Weights of a small GPT-style language model, trained from scratch on English Wikipedia: width 64, 0.433M parameters.
Each number is 128 + 32 x the weight over its row's rms, rounded and kept within 0 to 255. Layers, rows and columns count from 0. The size above them is the row's rms in percent of the matrix's.

# layer 5 MLP gate, 192x64, rms 0.342, rows 117-151, columns 0-63
size [ 97 103 100  97 109  98 105  99  98 104  95 100 104  96 103 105 100 108  99  97  91  95 101 107 103 102 102  90 100  99 104 104 105  97 103]
[[ 89 145  84 113 128  83 149 123 128 108 112 127  99 158  66 122  94 175 160  70 152  81 127 109  86 177 128  98 171 174 104 126 144 197 178 147 127 148  96 139 116 172 121 156 152 188  89 193 127 128 187 139 144 115 132 108  92 150 123 152 116 144 139  74]
 [123 162 166 152 106 133 162 161 114  15 135 152 121 124 111  55 147  55 100  97 156 104 154  94 137 163 135 128 154 146 122 116 181 151 150 122  82 193 124 138 164 145 118 141 181 134  95  99 128 139 133 134 118  89 126 114  95  99 176 124  78 129 122  88]
 [113  96 149  86 118 103 178  69  86 108 156 142  63 113 130  76 141 102 115  56 143 156 181 129 151 160 125 109  96 136  97  89 130  93 137 136 102 120 133 159 139 151 145 109  84 101 169 118 136  63 162 152 123  73 151 117  98 137 157 180  75  87 167 148]
 [130 118  56 146 120  51  93 129 120 124 157 111 192 118 189  85 124 136 100 181 139  94 147 120  72 128 157 123 122 141 107 109 163 121  96 167 162 102 110 118 120 157 170 112 129 170 180 130 185  75 137 155 149 103  85 107 130 166 175 103 129 168 145  94]
 [160 136 119 106  88 162 109 101  90 165 102 163 172 163 140 133 175 185 172 100 164 148 117  77 133 139 114 132 118 113 117 113 190 145 164 188 113 177 144 117 158 173 190 133 109 177 182 129 170 117 137  86 140 158 121  91  91 107 102 138 114 167 125  70]
 [162 155  96 142 131 129 162  96 166 146 141 191  54 145 106  79 105 169 102 123 124 135 100 147 133 135 112 113 141 150  86 131 125 123 137 179  89  94 122 132 148 124 185  87  86 147  99  96 110  58 144 127  63 150  97  96 157 111  79 129 107 190 109  70]
 [146 142  80 114 121 144 161 118  78 109 131 102 180 123  99 170 120 123 153 154 117 105 199 131 106 176  97 112 122  66  89 151 129 167 142 102 160 169 154  82  79 139 128  57  54  98 156 155 150 115 108 106 132 169 158 134 115 160 138  76 103 124  74 141]
 [165 142 141 117 134 167 142 117 130  61 100 105 108 134 162 128 141 205  89 127  87  53 151 170 116 138 121 163 161  82 162 118 110 156 175 104  96 153 115 119  94 123 141 108 143 151 115 134 100 109 163 145  56 139  77 149 142 100 159 139 192 139  58 150]
 [138 157 191 181 165 159  95 114 133 147  76 158 115  84  74 142 111 123 123 118 107 119 149 168 113  80  44 141 118 165 125 169  49 132 107 120  81 134 109 113 129 179  83  90 137 127  86 150 154  83 104 172 128 174 122 167 148 153 135 112 148 132 146 137]
 [145  95 126 121 111 119 104 121 136 146 131 121 158 152 137 143 118  85  88 109  78 167 202 127 109 138 134  64 123 123 106  90 147 159  96 129 189 127 116 142 192 114 104 135 175 180  87 109 127  47 193  80 127 148  90  79 106 116 122 125  90 153 151  81]
 [102 118 134  93  82 138  86 154 126 108 147 113 128 109  90 108 157 141 153  80  74  48  99 110 141 145 160 121  94  58 121  80 165 109 156  68  98 161 146 151  75 168 156 120 144 124 111 134 101 152 127 175 134 137  94 146 115  99 143 174 106 188  76  92]
 [145 198 109 172  99 125 149 131  85 129 122 141 145 138 115 102 112 101 110 133 161 151  96 116 151 176 129 136 123 109 109 138 168 166 144 155  69  84  85 138 143 138  60 191 115 126 114 101 159 133 175 154 124 142 177  84  96 139 167  83  37 130  83  98]
 [131 105 146 105 123 135 126 155 139  99  36 150 123 139 159 150 122 133 161  87 130 117  95  67 145 164  77 162 146 116 146 177 132 180 128 121 140 156 200  99 137  67 141 171 147 134 151  94  77 155 170 123 171 167 133 145  59 148 170 121  99  96 109 122]
 [191 118 126  71 127  59 135  64 150  95 101 112  83 110 159  95 160 131  96 118 149 141 123 131 175 109  84 132  80 162 131 121 178 114 153 137 143 107 147 157 135 148 110 125 184 157 112 156 110  56 122 140  80 142  73  92  82  73 164 137 113 146 142 101]
 [196 141 132 105 107  91  45 121 128 151 137 139  75 129 124 145 112 172 130  96 100 121 173 132 140  86 143 184 138  69 167 147  90 192 171 132 149 125  72 134 166 112 103 101 127 123  92 175 123 162 137 150 166 163 112 168 139 118  81 115 115 102 110 185]
 [183 142 155 126  95 125 125 132 164 113 124  94 120 145 161 109 188 119 117 138 119 173 129 139 121 155 174 151  62 146 173  95 144 145  49 132 131 139 160 142 159 196 131 111  97  66 133 126 112 126  83 179  93 107 125 133 168  98 142 176  74 172 186 132]
 [130 175 135 128 104  71 124 150 190  94 128 177  92 143 161 146 111 101 166 152 114 161 143 172 159 142 194 172 141 133 134 158 115 169 142  75 111 135  83 150 201 156  78 133 108 123  97 142  91 105 149 123 143 132 114  37 146 148 154 104 119 169 153 134]
 [156 156  95 140 167 147 137 129 154 179 110 113 101  82 117 109 106 133 176 156 163  87 148 127 141 144 144 144  87 111 150 103 108 112 100 164 145 101 177 147  81 127 195 117 160 174 129 167  59 102  78 123 118 175 126 108 149 131  47 175  74 137 109  90]
 [118 101 195 105 113 162  82 159  93 122 163 120 115  68 137 197  94 159 138 115 113 174 165  90 134 155 165 186 103 153 146 108 112 141 117 133 139 151 132 127 144  95 125 107 145 155 140 140 191  83 121 150 103 146  85 107 170 206 118  71  99 179 139 129]
 [101 143 129 167 114 104  79 165 144  69  94 113 129 129  66 128 202 109 113 136  87 135 165  90 167 128  87 128 116 130 147 109  99 114 135  96 159 126  98  96 140 144 133 118  92 134 170 144 171  63 209 132 108 109  91  87 128 113 143 124  89  73 106  67]
 [169 108  89 115 139  70 117 189 134 108 107 182 139 103 118 126 141 179  94 101 127  72 135 149 121 140 156  98  90   3 100 158 141 144 132 174 129 125 109 128 124 103  96 109 119  78 138 147 141 153 134 111 135 180 115 112  91 178 152  87 101 147  98 108]
 [128 116 142 107 185  93 192 131 115 168 147 109  83 144 180 172  66 113  92 178  63 141 116 135 138 149 115 102 110 148  99 115  94 174 145 165 130 119 115 136 142 124 153 208 137 172 124  97 219 134 157 160 104 168 151 127 135 100 138 148 156 127 112 113]
 [ 82 135 110 178 178 128 148 163 147 122 152 164 107 128 166 108 174 144  69 122 127 126  70 108 135 141  79 156  85  99 204  99 112 181 124 111 134  45 135 100 114 118 132 154 203 162 151  92 150  95 101 106 143 102 119 128 102 105 127 109 119  73 122 107]
 [165 188 100 142 109 113 137 124 181  73 122 165 120 121 101 146  84 174 136  69 139 195 101 152 153 120  81 136 188 107 125  97 119 164 144 118 146  79 137 133 137 174 138 119 146 152 166 145  80 147  94  99 143 160  99 151  86 160 146  83 116 159 110 205]
 [ 81 109  46 119 118  71 130  77 125 128 162  58 111  99 197 125 150 133  65 150  88 153 120 127 145 110 186 166 166 133 152 171 114 155  98 173 129 127 107 107 159 142 134 137  97 151 172 124 129 108 135 136 124 100 124  78  98 182 123 130 105  92  88 164]
 [126 132  52 117 127 149 126  91 131 151  94  37 144 129 131 150 114  82 111 123 139 116 106 104 165 151 108 125 153  86 124 167 162 159 136 172  99 142 109  82 153 110 175 147 117  75 113 103 123 182 117 207 145 100 152  95 127 142  43  93 125 131 158 108]
 [162 153 196 103 106 148 111  89 142 160  92 155 129 112  82 163 136 148 176  78 131 115  84  61 117 112  93  97 137 104 154 124 107 108 185 140 137  92 154 146  92 129 122  83 108 138  66  55 115 168 139 129 149 126 160 142 147  70 186 140  90 105 103 146]
 [151 163  96 115 103 113  95 124 199 128 129  72 156  47 116 124 122 130 137 135 169 218 141  76 115  94  79 131  99 163 126 125 138 161 118 121 160 144 140  88 178 119 169 119 137 120 155 101 100 167  79 126 134 125  82 159 110 148 120  80  98  82 158  97]
 [103 130 133 130 102 146 168 113 195 126 120 197 110  86 118 131  82  85  95  98 198 133 193 135 121 149 126 104 106 163 140 134 166 143 189 121 111 135  68 116 129 122 106 116 106 104 168  93 136 166 133 110 157 187  95  80 149 109 108  90 139 161 194 105]
 [ 89  87 116 143  95 171 110  81 112 102  95 151  45 157 145  50 104 135 170 161  91 133 103 125 151 177 133 111 145 131 109 152 203 126 136 101  91 122  98 168 101 137 161 123 167 133 130 162 191 111 146 127 105 146 164 128 179 140 155  90 110 111  79 135]
 [124 165 108  68 132 166 152 193 140 124  57 129 122  91 164 152 148 181 160 110 107 107 130 133 144 111 104 164 135  99  84  80 125 141  86 148  93 181 174 102 158 193 121 137 129 132 132 104 115 103 130  68 116 152 189 125 134 150  77  92 110 173 165 143]
 [109 194 137 111 163  92 121  97 127 167 117  95 144 102  93 112 155 166 124 152  98 147 180 132 103 142 182 141 124 116 147 117 200 148 135 170 169  95 162 120 156 157 131 128 152 122 166 144 133 157 116 133 151 133 146  24  67  94 155 125 160 184 177 135]
 [184 117 112  67 166 139  91 115 144 219  98 128  96  93 137 131 143 137 156 122 144  91 170 144 144 169 133 129 149 105 117 135  84  96 154  64 138  91 125 115 122 134 185 120 108  86 139 161 187  99 106 108 102  96 133 127 143 110 183 140 107 136 169  47]
 [148 141  64 109 111 146 145  99 133 105 137 192 102 169  75 146 123 107 168  89  57 165  73 130 173 142 204 169  88  99 129 109 130  96 143  91 148 169 163 162 143 168  85 158 116 120 136  91 106 105 139 149 101 173 147 146 125 135 116 109 162 168 119 164]
 [184 181 188 107 128 130 121 140 155 159 124 115 103 135 159 159 100 139 106  95 150 137  83  58 116  90 170  83  80 156  96 106 117 129 116 123 175 110 107  94 140 152 175 193 107 134 142  75 139 156  67 117 107 193 154 132  85 111  87 137 156 158 128 145]]
# layer 5 MLP up, 192x64, rms 0.364, rows 117-151, columns 0-63
size [ 97 101  96 102 107  98 109  94  98 104 111  98  98  98  99 101 109  99 108  94  96  95  95 108 101  96 106  96 103  97 101 102 104 109 105]
[[177  47 103 141 159 133 146 143  89  97 172 117 151 191 104 149 108 136 124 150 124 176 149 128 181 113 124 117 116  93 137 125 139  95 115 134 117 166 153 157 152 114  63 159 159 115 105 176  67 106 104 137 130 124 103  67 134 193 131 115 199 138 168 159]
 [120 104 171 146 118 142  94 161 112 123 101 222 156 135 132 198 103 141 155 148 123 175 133 106 124 130 115 132 193 109 115  92 110 133 183 137 109 139 165 132 182 175 105 125 102  69 137  89 127 126  98 125 107 156  88 126 167 163 120 169  80 208 134 131]
 [ 91  74 157 143 174 136 146 103  95  65 153 127 153 124  83 151  93 146 127 112 135 127 129 113 154 130 142 149 139  94 150 114 116 155  88 150 106 142  94 159 151 188 156 200 165  81 177 137 175 123 164 113 191  89 185 172 139 146 172 103 125  74 131 150]
 [182 124 106 110 105 112  71 185 104 140 144 171 187 124 116  91 174 150 163 146 128 185 145 152 130 108 109 139 162 144 128  88 137 137 137 139  79 144  99 115 135 155 110 170 175 155 107  78  85 211 138 143 146 182 121 175 108 150 102 122 111 172  72 140]
 [ 95 162 127 131 170  95 144  86 180  65  97  95 103 152  67 131 160 103 146 109 171 111 108 152 115 190  86 181 107 147 115 121 180 162 137 124 112 110 167 116 160 119 159 116 115 131  99 168 100 189 113 100 123 132 148 132 103 101 147  75  66 100  80 161]
 [101  64  98  50 132 131 172  96 144 159 154 117 142 126 170 120 146 161 100 188 178 112 126 105 124 112 167  99 153 107 138 139 211 155 128 142 123 130 132 142 116  73  87 101 119 124  61 112 148  95 146 101  95 132  98  92 154  89 147  69 147 183 129 124]
 [101 131 142 172 120  84 149 129 126 141  97 161 144 132 109 104  49 103 106 137 180 152 152  89 115 100 176 133 133 134 147 108 106  81 139 144 143 149  71 145 178  67 159  64 150 123 114 156  99 106 172 116  40  89  82  95 155 131 157 114  92 122 100 134]
 [143 111 120 126 135 134 136 102 148 149  91 175 116 105 178 191 113 144 162 124 132  31  37 194 132 158 121 131 110 134 104 107 125 170  85 143 145  67 107  60 101 106 169 147  93 147 109 117 124 120 115  98 128 133 155 131 139 134  73 163 155  96 134 114]
 [102 154 125 156 146 114 138  89 207 170 101 169 132 100 146 142  99 119 126 113 161 140 127 100 116 104 107  96 105  97 183  62  47 120 185 118 105 177 145  96 132  68 162 120 180 134 104  39 132 126 103 114 147 101 107 144 147  95 131 136 113 112 140 111]
 [ 97 151  53 116 123 159  95 186 139 140 105 162 219 126 159  97  84 121  82 179 150 139 121 105 153 192 155 115 106 132 155  68 175 173 105 129 154  94 104 139 120 111 150 169 108 126  94 150 156 134 141 140 128 150 177 161  72 127 124 108 142 142 169 123]
 [156 141 148 158 153 142 131 183 178 198 149 137 147 106  78 136  92 154 136 151 178 172 127 114  90  73 173  55 135 124 140 131 163  80 122 121 141  95  80  96  65 119 124 132  93 161 119  90 137 112 102 130 105  92 176 134 159 172  89  87 106  96 127 129]
 [131 128 134 122 122 119 171 162 119 130 123 125  93 131 178 117 141 114 107 122 126 108 124 112 132 125  47 125 146  59 158 103 134  94 164 175 152 135 116 119 169  77  75 158 181 134 150 163  90  66 154 174  58 109  90  97 119 202 139 100 162 147 130 169]
 [108 165 118 135 111 138 107 130 125  96 118  84 185 186 128 118 143  83 130 212 171 120 138 191  86 138 147 164 134 105 162 151 179 210 113 113 144 114  89 100  98 123 124 158 193  88 170 134 107 117 151 144 120 112 169 100  95 127 176 105 114 101 152 152]
 [145 143 134 137 105 120 178 168 138 128 145 126 178 115 114  97  87 156 108 149 219 114 151 109 179 112 138  85 121 176 103 111 111 103  99 181 123  64 137 147 124 130 126 158 159 156 133 124 165  75 114  83  99 150 117 183 115 116 122  94 182  62  70 150]
 [ 75 162 171 106  94 164 170  90 114  84 107  74 117 135 152 120  61 143  75 133 115 167 107 176 146  88 204 155 107 162  37  99 176 186 123 139 129 129  91 145 115 110 119  78 105 143 115 113 128 121 121 143 117 138 121  95  93 116 135 131 129 150 140 153]
 [153 108 115 146 134 122 166 113 110  62 153  90 110 157 126 153 132  89 129 162 156  99 101 103 157 173 113 126  75  90 148 100  73 140 136 187 150 106 157 136 127 129 130 170 184 108 119 143 119 130 161 165 189 112 212  91 110 139  78 150 200 112 133 168]
 [161 159  78 141  77 140 138 190  86  90 118 111 132 110  86 124 119 136  66 118 158 114 151 114 130 132 136 152 101 188 141  59  97 167 168 137  97 162 129 127 138 126  86 119  67 108 132  58 147 156 118 121 138 140 151 159 114 111 188  78 115  69 171 117]
 [ 88 189 161 140 141 152 121 124 110 115 140  99 150 103 146 128 161 119 104 130  95  96 164 107 156 190 138 183 115 156 143  36 160 112 112  71  74 119 134 131  90  86 160  60  83 110 125 122 117 119 167 101 126 154 110 133 110  86  93  54 118 132 100 118]
 [184 171  77 112 109 190 183  92 222 178  86 105 155  98 132  97 152 140 122 131 136 150 110 172  85 104 101  86 133 138 193 111 166 113 135  98 151 100 160 122 185 141 127 126 152 133 136 149 146 168 118 171 103 172 119 113 100 114 126 160 139 150 125  95]
 [162 147 117 143 102 174 113 127 122 123  87 112  89 153  86 124 109 121 139 148  96 127 117  99 115 152 141  97 109 101 132 134 161 175 195 132 189 139 137 105 105  79  97 100 185 157 108 131 140 172  53 135 101 126 138 108  84 145  96 124 119 112 248 111]
 [135 127 100  81  99 144 114 147 158 128 142 155 146 170  84 122  81 197 146 141 123  86 154 133 143 115  56 129  84  88 169 160 151 182 139 104 134  80  77 164 101 138 111 148 136 159 160 176 110 138  66 154 160 159 188 123  70 130 164 133 126 122 100  99]
 [171 174 164 135 105 109 100 141 142 126 176 137 141 129 146  98 162 176 155  92 123 132 114 145  46 142 169 123  64  57 128  86 169 158 126  88 160  78 145 190 184 123 147 148 111  84 111  96 126 123 134  89 147 131 125 152 117  68 142 157 126  82 119 130]
 [199 144 103  96 187 130 139 115 126 154 131 182 143 116 168 103  97 138 102 103 123 138 136 168 135 177  81 163 171 177 154 106  90 122 134 177 199  96 148  72 157 130 161 127 111  96 135 130 124 127 145 108 145 116 151 112 162 206 192  94 171 138 135 128]
 [168 154  94  92 149 194 135 112 104 143 154  81 121  93 115 110 120 106 119 153 141 133  87 114 181 157 157 131  85 122 140 121 190 109 123 111 122 138 182 109 158  93  85  64 115 106 135 134 164 125 117 112 166 154 155 189 155 151 132 133  88  28 119  79]
 [130 172 127 163  94 112 116 140 119 169 135 111 105 203 163 106  89 112  85  95 149 117 122 141 104  83 109  78 154  56 178 111 111  66 147 140 160 141 120 128 115 181  93 142 110 156 165  77 130 162 144 205 157 129 160 117 144  94  80 130  83 102 130 136]
 [139 100 100 115 117 160 196 126 159 157 120  90 131  95 123 114  78  89  72 124 156  57 142 134 112 142 118 163  58 144 107 112 152 155 156 166 119 194 116  96 110 179 156 122 121  93  83 149 106 162  89 134 177 141 158 124 132 163  57 121 161 103 107 148]
 [148 178  94 150  94 113 113 137 101 107 121 125  89 163 150 130  97 123 162 143 131 121 158 171 136 168  92 154 126 122 169 136 135 153 119 148 106 121  84 156 128  62 106 160  75  73 126 145 172  47 153  52 134 160 172 174  69 141 142 105 156 124 181 127]
 [ 79 152 153 116  93 117  89 157 185 134 163 136 131 152 162 146 148  67  49 135 117 129 149  83  95  86 142 120 141  97 164  94 122 120 137 106  45 115  65 131 128  89 158  88  64 135 111 107 134 190 159 133 119 140  94 168 134 143 174 116 122 117 109 109]
 [160 157 103 112 104 126 129 174 168  93  75 113 129  87 161 118 138  95 146 105 211  85 103 116 155  77 102  58 135 162  79 106 152 103  90 133  97 126 176 111 110 130 135 115 165 135  76 185 142 111 128 145  95  77 130 154 166 101  94  93  84  97 113 121]
 [175 162 144  92 130 116 139 143 150 144 130 159  66 105  75 128 130 156 111 145  99  90 126 127 142 155 118 137 133 136 151 135 203 107 139 122 139 133  53 129  84  84 128 178 117 160 134 140 147 185 162 126 124 185 115 129  96 139  89 139 208  59  67 112]
 [ 99 117 154 102 128 100 146 115 199 152 171  81 147 158 100 170  92 155 160  93 187 131 139 158  87 127 104 152  80 101 135 169 148  86 134 103 117 106 121 208 129 139 113 148 124 140 135 108 167 191  98 224 142 160 112 108 103 154 114 124 140 127 139 168]
 [ 79 162 147 156 164 135 139  85  89  95 154 140 168 134 116 148 180  99  88 114 155 192 132 124 112 104 110 147 142 130 189 146 128 155 129 132 108 111  65 105  91 147 143  75 181 158 127 129 184 139 109 144 184 183 105 176 170 123  56 100 127 105 132 151]
 [140 132 129 149  77 139 105 149 142 175 105 146 142 105 143 167 104 111 147  47 116 175 142  71  88 128 135 109 134 178 162  43 121 137  96 162 111 109 146  77 113 135 159 155 136 128 142  96  84 161 117  96 194 146 134 127 118 149 150 131 169 116 209  87]
 [142 116 147 135 120  86 139 157  83  76 118 138 177 178 104 125 106  83 165 163 121 120 164  83  78 165  84 108 142  87 141 157 125 131 171 143  87 175  93 124 146 143 114 180 136 154 154 104 146 180 130 119 136 180 166 135  70 105 129 172 159 150  55  88]
 [114  94 102  71  76 113 110 152 141 149  73  81 104 119 143 189 126  90 142 164 117  89 138 128 104 158  91 174 154 150 149 110 114 113 114  88 180  85 185  72 132 128 121  97 111 142 201 124  84 108 160 124 165 134 180 147 136 112 108  90 123  92 179 152]]
# layer 5 MLP down (transposed), 192x64, rms 0.196, rows 117-151, columns 0-63
size [ 97 101  97 102 106 101 107  96  97 108 105 103  91  93 100  98 100  99 110  98  94  99  97 100  99 100 103  91 105  96  95 104 108 101 104]
[[ 98 188  79 107 152 144 149 176 100 214 114  89 146  67 146 118 156 141 161 127 144  98 142  94 126 162 131 119 150 178 144 165 131 123 174 138 192 174 121 162 161 109 126 128 158 176  59  99 117  98 144 120 155 122 157  82  95 173 156 138 137 111 118 111]
 [135 146  85 191 109 102  86 153 141 139 173 126  95 143 133  86 161 143  75 105 117 114 188 134 153 118 106 162  72 105 157 159 131 105  77 125 116 111  69 166 115 106  97  95 127 161 142 159  92 105  91 138 116  92 152 153  94 166 129 127 202 121  46 133]
 [100 135 134 156 125 124 121 125 133 125 111 169  59 157 126  95 152  75 159  92 149 186 102 164 181 108 182 125 130 154 101 148 111 101 103 129 140 129 165 144 184 106  78 173 106 182 114 176 115 130 108 211 117  79 129  98 112 125  86 162 102 127 168  83]
 [131 174 185 116 129 160 221 139 103 113  80 141  60 158 102 101 155 129 100  73  92 138  96  80 154 135  58 153 132 110 138 163 112  98 158 104 149 148 142 100  93 102 135 139 181 106 144 164 116 121 104 107  92  84 132 153 116  97 109 136 120  60 120 143]
 [144  93 128 145 117 150  77 153 144 123  99 188 125  97 115 164 174 111 196 118 116  95 128  64 132 125 149 180 168  95 120  81  96  56 164 142 134  72 106 168 155 125 153 140 130 151 212 110 100 105 111 124 160 101 100 122 122 141 167 187 113 134 122 115]
 [145 229 121 161 157 121 136 156 107  87 153 103 150 154 121 201 141  70 157 132 106 163 116 107 124 156  92 121 140 134 165 127 105  84 145 174 140 158 124  92 123 149 118 197  84 113 135 137 134 103 137 132  65  61  94  76 159 112 172 124 120 116 145 138]
 [133 192 140 177 113  88 146 110 210 137  94 137  87 162 105 114 176  91 144 130  87 125  89 196 145 151 128  88 150 165 109 128 127 124 146 137  72  94 188 123  83 142  95 147 124 129 120 104 167 153  86 114  84 164 117 172 181 142 131 110 158 125 172 116]
 [105  62 170  97 130 121  97 134 169 146  85 137 122 184 145  89 145 155 135 157 143 147 162 118 154 127 109 104 151 118 124  89 130 105 164  61  82  68 116 156  88  77  80 165 123 143 118 134 147 152 166 157 147  46 104  59 104 117 156 152 160 148 127 133]
 [128  94 169 103 136 144 113  68  91 117 155 193 166  96  66 128  91 130  91  97  53 109  87 136 173 123 114 163 111 122 127 141 103 161  88 131 156  94 150 165 192 149  88  96  93 118 112 138 137 157  92 109 148 186 140  82 145 117 116  97 133 129 182 158]
 [160  75  90 140 108 121  53  72 157 150 139 119 153 154 105 131 119 112 134 153 160 144 130 175  98 103 141 142  98 131 150 152 150 160 107 192 111 164 218  71 102 100  91 111 166 176 157 114 195  86 115 148 109 143 157 145 137 127  98 119 128 140 125  75]
 [154 153 140 184  73  79 118  93  31 145 127 120  98 188 168 116 125  61 168 150 116 138 159 110 111 132 117 149 167 122 162 122 129 103  73 128 111  84 173 101 112 175 146 159  89 127 147 118 189  67 120 138 138 102 116 108  94 130 142  89 127 123 134 119]
 [ 89 137 114 128 178 136 111 193 139 131  94 187 174  93 176 140 136  93 161 103  96 181  66 135  92 119 102 139  83 148  76 112 108 139 126  73 194 110 119 121  73 119 132 102 137 149  60  92 126 144 126 116 131  92 162 109 148 141  76  90 160 121 133 147]
 [ 96  91 133 109  99  56 134 149 121 153 131 115  92  84  63 163 136 129 133  93 128 111 108 123 145  61 124 114 124 147 130 110 187 118 178 139 105 106 121 117 119 111 218 128 108 160 131 133  76 188 173 127  75 127  73 173 145  84 115 136  97 158 148 152]
 [ 81  95 181 106 142 112 178 125 101 155 125  79  95 189 125 149 113 153 150 113 104 102 130  99 126 129  73 142  81 173 162 174  97 119 178 126 127 155 122 134 137  69 106 116 106 116 127  84 103 198  84  93 104 107 164  59  94 124 120  73 105 115 147 137]
 [146 101  60  83 118 147  96 136 162 159 160  81 119  84 123 173 126  97 164 141  39 113 146 147 128 164 136 102 120  86 157 122 174  90 169  94 132  85 162 118 128  89 101 154 172 123  57 152 106 151 148 131 159 162 156 123 134 150  77 166 154 121 162 123]
 [142 126  92 106  80 140 116 108 104 104 136 125 118 133 132 137 127  79  81 102 127 123 174 104 141  78 152  81 166 130  97 105 118 108  77 123  83 121 137 160 127 118  73 109  78  68 127 146 111 143 135 106  66 177  62  77 171 124  88  92  55 150 131 171]
 [146 146 167 179 141 134  99 143  84 113 165 120 127  94 128 187 105 141 140 145 145 120 113  82 150 104 181 166 101 114 156 116 115 130  56 127 123 192 181  98  92 147 130 106 110 120 121 155 153 124 177 178  83 172 174  86 150 200 156 106 163 111 169 111]
 [103 142 121 121 151 114 161 163 127  88 107 113  87 140 119 103 136 144 132 186 203  93 207  39 108  94 140  44 157 110  95 168 106  89 132 139  92 145 132 156 150 133 110 106 167 127 144 118 116 104 131 108 120 149 102  59 123 108 144 137  79 104 121  94]
 [165 132 147 114 170 153 115  55 131 100  70  89 149 136 131  49 126 112  88 148 161 114 121 129 180 116 109 105  77  66 117 168 140 145  94 190 102 102 121 100 115 157  74 162 174 134 149 157 133 141 154 116 152 101 142 133 154  80 155 130 125  59 112 152]
 [ 84 134 103 117 124 101 155   0 117 135  83 176 127 117 170  84 102 106 126 145 111 125 166 137 136 106 147 146 119 144 138  72 138 156  90 103  77 108 111 126 122 159 141 103 108 141 149 108  70 129 146 111  98 139 143 150  93 134 148 166 155 139 157 185]
 [ 31 114 119 155 149 103 117 166 148 137 130 169 106  84 135 152 119 102  95 128 160  91 107 128 156 195 155 126 141 128  94 128 111 118 151  80 155 134 147  44 119  95 131  77 101 150 112 122 163 138  91 195  85  90 103 156 172 108 161  95 112  86 136 124]
 [ 94 108  86 155 114 145 129 181 151 150 157  71 160 212 119 103 122  78 131 144 172 109 187 233 124 125 125 121 131  97 148 136 106 143  96 156 126 135 172 147 146 141 151  82 142 116 132 139 136 117  59 131  84 165 143 130 121 122 109  65 118 154 157 116]
 [ 90 127 110 195 139  49 187 139  77 103 143  96 125 128 133 171  78 123 119 155  74 150 155 164 152  99 192 110 121 110  69  76  96 111 119  98  70 108 110 102 148  61 134  95 103 136 119 142 108 141 117 156 140 153 155 138 167  77 121 148 130 119 125 120]
 [140 132 149 184 194 147 105  77 122 117 137 149  73 141 126 152 165 140 145  73 143 141 103 116 128  96  97 124 119  98 132  81 164 137 121 129 207 101 108 159 105 141 113  86 135 158 131 125 131 196 113  37 103 118 113 122 102 171 147 107 197 102 119 172]
 [108  98 136 107 150 129 155  72 182 140  46 109 113 117  99 154 158 140 127 172 107 183 110 182  83 153 129  86 143 146 117 173  63 130 151  94 107 108 131 147 120 119 142 132 121 113 127 114 168 127 181  60 108 131 130 193 125  94 145 143 148 127  65  78]
 [ 95 108 130 143 176 160 140 116 154 153 121 117 158 109 109 135 111 184  95  78 127 133 174 105 102  84  59  99 151 215 145 166 107 101  80 118 102  81 123  99 133  80 101  79  81 138 140 140 132 115 155 158 174 105 144 137  97 133 146  72  79 152 130 168]
 [138 114 130 119  99  91 127 165 151  84 105  96 157  81  83 134 172 166  25 142 112 174 136 105 161 180  91  89 169  82 151 169 145 106 155  94 130 115 119 127 148 136  98 127 138 132 128 163 128  77 146 119 157 159  97 179 101 123 136 163 150 111  53 131]
 [121 168  95 131 138 118 105 127  75 129 101 131 116 142 114 170 186 146 171 147 202 114 123 166 202 145 129 204  70 145 147 102 133  87 151 133 131 156 138  93 159 135 122 145 102 122 182 131 141 112 100  85  73 133 125 133 117 115 175 113  92  45 103 135]
 [124 102 143 127 145 125  52 138  96 101  95  56 155 162  92 134 141 147 161 120 134 159  87 153 109 148 127  95  92  56 145  67 107 155  61 155 191 146 149 130 110 144 125 142 124 127 129 183 172 141  92 121  92 113 127 164  69 145 147 134  95 145  86  94]
 [119 118  86 105 112  84 133 127  95  93 107 115 150 121 160 181 137 100 160  88 143 166 115 160 172 149 133 151  84  30 127 162  81 127 147 112 117 120 157 156 152 134  99  61 169  78 171 175 129 146  96 142  88 108 100 175 167 158 148  89 149 114 157 148]
 [140 131 159 143 156 117 144  87 150  42  95 139 113  88 117 149 187  60  87 136  84  84 153 111 136 167 132 140 133 115 115 106 156  92  83 104 144 121 149  98 179 145 163 174 152 113 148 121 171 114 111  80 194 158 212 156 141 119 112 126 143 144 134 116]
 [151 174 183  50 112 149 144 103 118  38 191 119 133 193 156 136 129 120 131 121 142 190 170 141 124 167 135 145  91 132  95 125 165 102 101 121 112 186 145 155 128 132 159 146 159 111 166  82 160 178 133 122 124 135  90 130 106 132 143 127 144 112 110  63]
 [ 74 129 105 134 117  92 115 102 138 108 128 124 182  83 154  94 123 172 126 129  74 126 147  86 110  98 196 105 158 141 118 192  93 150 111  68 130 118  72 134 127 162 103  74 137 102 107 170 163 183 165  68 111 125 143  66 142 159 155 130  98 117 100 135]
 [151 120  68 134 171 164 163 158 101 129 120  99 171 144  66 129 137 133 171 142 135  95 112 142  77 140 131 100  74  75  86 147  41 133  82 149 129 162 100 109 122 150 143 114 177  91 128  93 102 130 103 113 137 173 161 109 169 125 116 165  71 150 159  83]
 [ 83 163 119 133 130 157 106 122 114 113  91  73 154 107  99 170 148 120 123 113 139 130 135 115 138 125 149  63 141 179  98 138 137  90 155 154 122 171  67 125  84 170  32 133 130 190 149 135  71 119 106 111 166 152 143 147 136 142 122 168 136 185  95 191]]